config = dict(
    num_hidden_layers=11,
    hidden_size=64,
    num_attention_heads=2,
    num_key_value_heads=2,
    head_dim=32,
    intermediate_size=192,
    vocab_size=512,
    hidden_act='swiglu',
    norm='rmsnorm',
    norm_place='pre',
    norm_eps=1e-06,
    positions='rope',
    rope_theta=10000.0,
    rope_fraction=1.0,
    qk_norm=True,
    attn_scale=0.177,
    bias='none',
    tie_word_embeddings=False,
    parallel_block=False,
    init='normal',
    init_std_qkv=0.061,
    init_std_o=0.013,
    init_std_up=0.061,
    init_std_down=0.00751,
    init_mimetic=0.5,
    optimizer='soap_variant',
    learning_rate=0.0112,
    beta1=0.95,
    beta2=0.95,
    weight_decay=0.031,
    lr_head=0.0099,
    warmup_steps=59,
    schedule='cos',
    final_lr_fraction=0.1,
    batch_tokens=[16384, 32768, 49152],
    max_seq_len=384,
    doc_mask=True,
    z_loss=1e-05,
    train_tokens=108600000,
    max_steps=3408,
    dataset='wikipedia_en',
)
Each number is 500 + 50 x the weight over its row's rms, rounded and kept within 0 to 999. Layers, rows and columns count from 0. Numbers have three digits each. The size before them is the row's rms in percent of the matrix's.

# layer 3 attention value, 64x64, rms 0.383, rows 43-63, columns 0-63
092:527527539517475506432529552500430603437504505399439521473531417417492594485510461450485542459599435572537477525497491393470544452512494504484521480484551579495473396429479493502448470423572531
117:488509511431567550498472475557535491444561469470474598460546502518438504430487509425550462565467410440470505570593516392402573473443465516477507439548523401486581569485543549463466486519477492
114:463549583456483461516600461470573438493494571584519407536477579468516478552496565468399468388498490519528518518482392600451564583530459521543543486542491496525493500517499508443424518528543455
110:528533452483487551539476431577520584475486600473462602561477575540506552559546533484544550425446487445454452597446450506413490538521598530577519527484468508531563520484466535530486442422451556
115:516458474443385504485500574569503541554502547512622454509481462416556435535441484412489598502414466539535508527433535490553532534522426490495568563495598513424515524463527512495538578458474543
098:500635519483540511508483518512405494531450471548477516494510458468475561460521462457490540457560443568455498535606553531478470515462535490489563531490656490559419470458498451374515545487474590
114:497469604449450546495480525475551520497588550451465525432499423540552493389398441431512478486482500456389514524539512544431485510489501484425550455467425390519558561495517432552553462486530461
112:581638558473539437504435453474491460442553543495500540380515445495536450478416479541491524558413477503412529502475550474503551431451507549517510442453521565560453484433512429558551431486468518
107:471507541527458496523458428516450500500368499520510491420442550422516502361529448516597518571462459446509501496525496509525411522554591460396539575565509485541530508570527444493532507490435451
110:510386546529455577395495496437404505497536472470468558525457553504421519574488445373465494466405511474497575574478541502515543495421492492467540445606489521506512482503531538546481438525549438
097:548490436532413448486532504547435442481547545526501556532526536511478506579484520496462451460523518588522475432477410512449535364477547501595535430528543419423381474524449502429543518543486466
099:503382487518528502453501453447436516523444521470491547493464496481425529567568505528608487510601492345437559398502489505500490480509465463517582381513473479539530451533509457548466471554468540
105:588405510531427450546490430551514558478523473470592430519441505553407434541500507556551464580380487526514418455430510558450542500544466465533469550509577495485537433503512481560540518551557479
104:522501535497541422520500483520387483477489465517478546656509460476541449574446521452472537456437526547547547527443509427481539564501514518534450526531632432533367567485514572519500523489463507
105:521535491536560489391554563453554551534543538418550527540512399447432512468499544487460538501442358531429496514563514536501374491550420449511472449472499505497488482448525475471425488497584542
120:570427528521487530523432563427587445497424398592506494595458452525571477492515416409523583600529552476499466526450515471526493420526457472476480459556492580514484478528496561482498479578510527
119:477558504504515519516368499512431556614543507503456569406517541467482481526511403524524506438437486559454411528526533483441467454583559528466494468557492497560495519440533436505384478581476551
092:573444498482453615560503483525481450507445508449598437445561450557486460543470504592438482598486468402542508509539524464426437497468492552513580588451520491475539519483436478524446448453514588
102:496519545419511495496426475546528499570425389481578587568460465444549485488489559564466518492530460464525568604501460504444427605526483496577560440447534506416478492519542499460531529455511591
107:528469533477525453548466494513506381533566487455574546496418570433560495479572511536522522486545518499599516418618481529492489438381572474567533571465480499576543516542495594551488487472494511
110:481430539457491494579509588560506506524480429462480487506463440485420420495494477524481504545593566470447505469385547551548449474438548531516484472458477594521607562578518460455562555543416464
# layer 3 attention output (transposed), 64x64, rms 0.36, rows 43-63, columns 0-63
098:571465553486564529574454512475498520543493562480537530445523534606515442501595503485628509503501494502539577503616410500468485488511467538461576556480553465566456546554517544469556441390530534
110:524456482526404512484495552509519475535381463464518511503485563460575445539550465502490465453570619661426529514451452505550469485584458510539459531466472582547474434518476462411536498471483487
113:498584422561444533382466524516540478513585454525505588513486488519427561475464536532437438520508547441559568496489436482454393571496461478485543473485496510538459458448474529631546526579540538
106:413511457435447488531487496513524532522505466517555435443550530436477513378456574527487454421574460576460485404528459509537451453516459534400498442486564511426440508484517496440593522558462588
113:362431494500484609577481515517497548408424488470455515574539480446440488559420490484493429419449511430540549502545535537491424523475565546494529554493460426563520553470487473461514411477463526
095:555537472543587472538397549523563518500509367468432494416478513554550484558560558449516451508494464513537550464525506493472466516544496513440360569416428485461493529535506440535514522448586463
112:423512499526565563467474484514478504496450534529564539596518510541537493494585498505538603479460485534528548538409487530555464417637407471424481507529493586608577421498491497500469537486541529
110:504543572574495520533535507475544510440504459447525509578577499560504544508527491515486559439472407566561511447457430506509617478657444507503478441516534380553546511473474548490562495489515430
100:422487506460552456577472451444610474594517521465513552493515452472584525603522518506513527544463510523457485403503539534499519502456407603570447462450460495515564516536510438519474478580605562
102:497524441459506528582512455581589530378493471535576531513457468564560530502556520605491503525527520506526505518469454489452426522475485500556580526529544620534478441529553522396422490490403514
094:565501574533456434503439513558473516458530535500579482487533455451425626500478592467567450452559567480569420445451489398467455529577475503497551522565466452438429484511516582473534472468501474
093:510490586504468475587529470513449519493508464544567444392486527561537490506533438453412456532528483556488427466509500466384488502537549521480526426431492559463523529567574467606400493586433492
103:497514518431424525456516466454480454420483556519523597499581327439512558404552494474425479490519467492555426559507493454564529544464568511497531464529501427545441495466506514424428490495472459
098:552490468528481596559491470554514572496477487478457556502491485523513509510544488470482520371595431481475486579484495443401443535508428484583468591451557416443514571465468570463497570555508416
105:538641509545476579514490537420416438456434544403487446475474486559566445482486511551531540461513452574563543492557560528439507486411565513398496540552498542566545534509498498537517474462440467
113:431468470413513537505491498570489447450503479508494433529464487486539529550502403586531562592447537495454494454515450528512502509402460417514455587484454362486481463528544438579471560478403469
116:544483463471446466606466503462501551409438510469575476575489578532507510396522579472480462595495548554512483431496449577482555471521437573466460500440419508531522484524463482447574583479459421
095:489477482489424459484492484565493460427555504586468524484461503459505487519535430375614463440528604521577477557470509512543570495496563537450422385480550524522529592487544505421501540515554521
104:521513453523466565553453471448430469495532468507412518511425488561528574428440393441503428432495520525469563504583530371517507484482477589485421519486459497490528587475528443463503562516509599
104:485567571500553501524489474503480583579518562468442454513557447574546485465459474460527498584517559546360503506444565533516550610531507468460552523498485573456463535404557546512493500583579469
115:499387456443426545478534517530442575514493577485493574498498532459509523584482475393487537536390427502503471493542573508486543526584565440465510525541529473475469364495564416499448520542523518
# layer 3 MLP gate, 192x64, rms 0.434, rows 0-19, columns 0-63
106:417480542611465511500500575501550454547535605510411526505490479460534503501468468479520544471463533493491453576507575534513609515548616549530474509374519441482540503454407526428475556537530529
090:527516530546446476496496454506502462486554550577458521523558500473530426570496428564468487473546489388427439472454504477391448539528549555540417616482493528537494608394482428456485492484464469
102:388495521487484495493459389449542556578494615469561521543501585498483458477478461494441480508594533497530444530498486481537532601421527576522452525512485423553512548512425488481412417558481451
086:475599483523534555434495488532494508424510440546513590455451432435487453427594520494569466441456497406506458473508497498568480421512531509566571510460596399456555459529444409517540495480466527
087:495433493512515503512553591531516511550537393527527519487486547505533497481409529502468430491454549457568511399544477494473522479443527519436494358387431566546520512468527497529423554602523574
101:483484457533541531562445538550529580502489430562365459537515462472457444535389479512497502521540518449525486454531579506527520529542548469425384507419549384556437441457535542539522478550520509
096:516522537583587472469514538526564448490487542459588441498529526462401551562498530546505550434434435482549510529450432588528503421549456544538561485541488568472529344495423484459467480470508505
100:419544414524485540590429534442579502566538437497508455506390448474515463479507487491515481460467509531474578469512542418581468592521442579520461465431524464502568555529492493605506593455471471
104:566537502481483451476477513524501528443501530518567469431458537438453549451487585476502526457411455509576463498504599499618516406593510473457505478463518475538430491573606549420429476560442476
098:526522537407546534517473576435596507563497435508462484513493538637528504557493489453499504498518432531513462507497534543393573436454519423511479515537464462494580475532377443489446437578491435
095:460482529493554580410506503475481523448560528583447525524521446540442526453403571430511457465555590473442381469517496528479528533496413501536530461383432465469530562440509466492445450474476432
108:526530466524351474539513506515506522502555446539495557437430531532494490449527501416423502389471476580552496524512488414491491469526528507363441430436573480451445579548530507480471448477450472
109:519417505496499504477458418423553578493517509516427524525484397509528567566373464547588429460552547453469477481523466526490485569524440440549588560536450438547528479474482437566524513529427456
111:455518406537437460463531505512487478459474568417446505600481492490435502459475496479397536466509470563488447466462416448430555623584479438530534513501513509507510494497462632453436435495565473
105:558596539597438573398512501456439506504544547506461508473508504479492498493471490510504479492435570497568551466589492477510489556427543519451515639452471438509498538501474415559369554552519508
106:520592475535454480447419427498517449595562643558468492521511406461519509512463574486526513518546518538520561550511555454544534511471496496511575450502439421469530460448455505497587595526564562
106:578600395506536435508469534507460478488500513553430482507465513560522599517451405454478523527479486535535499513502449520613557523559563561429563403545505558459593508481530509578508505439521437
104:496494493517482506457443466467436549473492472528459522535470490480471470535365413441396475368554411476517531459480415449494433515511520589452587497586473514426483558491566510504432470511508462
099:510423516531624474476505491479501522535475446559418532485638562427526532594501415464507439528440465530527548513464453503500427487500466469492375458505453506472631511535481447520470492482525455
090:572552480487431416525496546407445496547491520504514546555605488473463542516480493548446540479549561525572400493446440530526518478575399564593582473499533516588562448488508544510501545512585498
# layer 3 MLP up, 192x64, rms 0.434, rows 0-18, columns 0-63
103:514529496399473450578521498519456457435561469483511465444465465532525565380547543629528451507505457474519472590462433562494476444424513517580400503512491563620449487520477535493503496522463533
094:526426530564535567500423531544471470510453451447517403540474566529508584457479531457486422460458523514528552491488463557604531527400367490517562511528528478498478472484532586434411518425495456
089:340483499475395504528522449473495498547501545447467457516488541438514365518488472559470439510457483549540409580522477450467564592528495433542494426475526518608467521508492466484462490494563463
088:497478539475484463551508468469529452551513605508445476544540549566513596556428479485386552494528525553463539496502470513511610525513486473457449479614440520540435506452513616481393531464579502
095:530436564547571530502539491381466473527526428592515556515433578551510523394489518504416455470505556459505526475514456493427452455449525490530497423475488534532573429455458480600429510529452582
106:523505520524473482466578502452413465523525561375498520492405514546574536467588516570491547486517509562513458563521406477541534474499457587515507498599435553487598483524521449487487514394414520
101:541499529580476505499597477522542480532506519435593428464559529521545444554522513587486493454602490462577471536479424549542464482565433533530449465528459526430481426524349520474482535475573540
105:436483508514429518552542425531387490392514532551489486468473463483495500617481508514546473416563483498572457535511467490488543462551493404402454448470544378537480478489542527553473489565478412
102:555529459552532452505517477461532501435550614489429562504500562450523507505498579528524532443430481483581490486529577571507437414467503489510425473452417537538428511576600563480441449595546501
098:619498511437517580505425494498571520590506476563451500432479486526505594544428469452508499508496449504464551497521557544507544420479466457523483543489399529520601509448414414543426439506573467
100:596537513490446454600482454533497462468436481412515464569439528471537441563572417553560505455473438558491604449507510533519434445498605535515549447526550558528492495593576519518519502497517557
120:521523437499424432483460545502526481554654480533523572421514557552454571497549494510436531427558476573563422498454426448514552494531533524432479488500615516470465460451406507491486522440501512
113:483510545525557490584518469420644480481523456507444470503593580557596510443590484467465497544449527561502525464428583515465533542434523484553466443549464465542509484510461538471490484514607419
116:544531475507409475503518439490445472420428494508557483498539439531460509405537478497511570482548471560508460436491535353515545477477417543522444392430488481539542458375494469463553456506458450
104:451476518399557394571512523594477579553507564495515513507571478421452463549442466481470485596489392592509451470502582545571435470479430521547461512545541486514532543504471573460513534465486473
106:514564518499504409474472422493546458545568562558417541543501427483516560551420569493559524547608504574478493524551481572509490495553556478405591547511456481523564455448475430576493557495527543
108:430479444518531551544439543508424496562486482603431461627494403516576564524411474489467466514447433493440518567434490450488516479546575495467582476457476552474557497539558523505569529487524427
099:595497508498493510539493407512513577504521467509493521524562511472434464503458514406437431464475408595551556562599359500484529463556484478374531463476457543519546528505548526545508518542550461
106:462489561522608479578501576411476599615538488511435488493620511458547477562485493394456468435402475549526494528491510545458447433520468527503527427459499526543456541486491447515441482523516461
# layer 3 MLP down (transposed), 192x64, rms 0.405, rows 0-18, columns 0-63
107:486554475479492618589565517481455452479533518437498503437496518471435491561515437487542613520533592390404513545477437544521494590528531469474603533491518467493504529561483563469412453514473465
105:548476446496486490498559536494582479473526489353587520531417452579441522431462657481524432501506395514547534519458508464469450498473485487472519521471534468402510579448469520537444495514475536
098:591437559456465523502453500495478464557519572451502430426492391500501509519445564429606503479473598465458559552536547530457437469535522461517546508526485571410463536438581432488471517424506560
082:500481462421530424461532353444542517561493541436524567509487553587518559615485515525482598429453573430496505419516512495524492516540520519508528524492446482458520499524420488449479605455566497
092:496500500474568615496467526572684574498459461493483485440530488497531475487467482537557446536511530509472427470447459477500603494484482504455599435460441536491460481403465594519442531473492530
106:473580499516424442495490488426528506470500455500597455571476420485433463490528425402567518509531561583487533416548489503554468493497523483490570432506514458614401476512522501445463508604537438
096:466569443498617388535538545517510554607439523495522552441382517497442548547554528493466540481505419545566492519490462523550502463442487544485531526562489471541518531445567431524504371499534472
104:504639451533525535559456460477508574563556463546513439452506443502493422519546479528511457422488568437463397513468482423500431513591536506521600527496501453502543517549545506548409443578486535
100:505431484432548452575512487488519502498537551542490446590333487490499476474537484430532519534606441567497452486476504542553510480463403469472431381525507520556519535470595509466577516490526535
105:472456488478512461525414469560439487481461553523595557481483479494480589478588538388461552555443461522560560449548497551479414523457413528496476507519392548449491535582582476513588530499475464
096:554556388414501467509497475469522533564439432530518496519507558469480416568524465577451457601474433457475485454429581485446495466535575479444553470515507463565571495502445615460435535495448487
110:515529506501436536548506507569444432564508406477474565463570485531489530489495533459536487570504477546577473449576489562426484616490543455562348495494491454541436525540539514488479458384495447
105:449473382539424580505480553477536489431471480477528531443482536499557548411367501521484592483428478461449478431466519530498569484487495497581513507478490516601558521537425473534508535491432396
107:585539547469501515509511436535475548521529441520479551518534491504524463458468572345555483498449470396409538481460525556491448441555506526429510510557537544462391501489607561462435569491533521
104:510522369571530566572430436510497465458505502524549454509541479467480502396451412439439581499439499503469517625505471543574504433538513541482493445458529483474462476496427592455533513560529562
112:463455441439411513442397606473537486559523597505540535529430467487519517490513474501556518432533488549512411538510531450541535548605490489545512478515437454501528431438624512513487605463474502
102:545449527637547566485466478443531448471456459498515539516595488474471544571543463509600502522521550559584521419434532500433481469513451586498511491537565458529460576425450498501483573446419457
102:635582538502531538489434486483455550471540532540429474478554483511458522590459397495510414403566466442489514502449469386516523526449546494549577446539486541391552538492530539515491475466510513
100:590541439428372542508490497462495462476489436430487524482479532482468433487653525509509498510503463527450588531577482396525609566479479468562423547508500534475444476446476522459521522507460554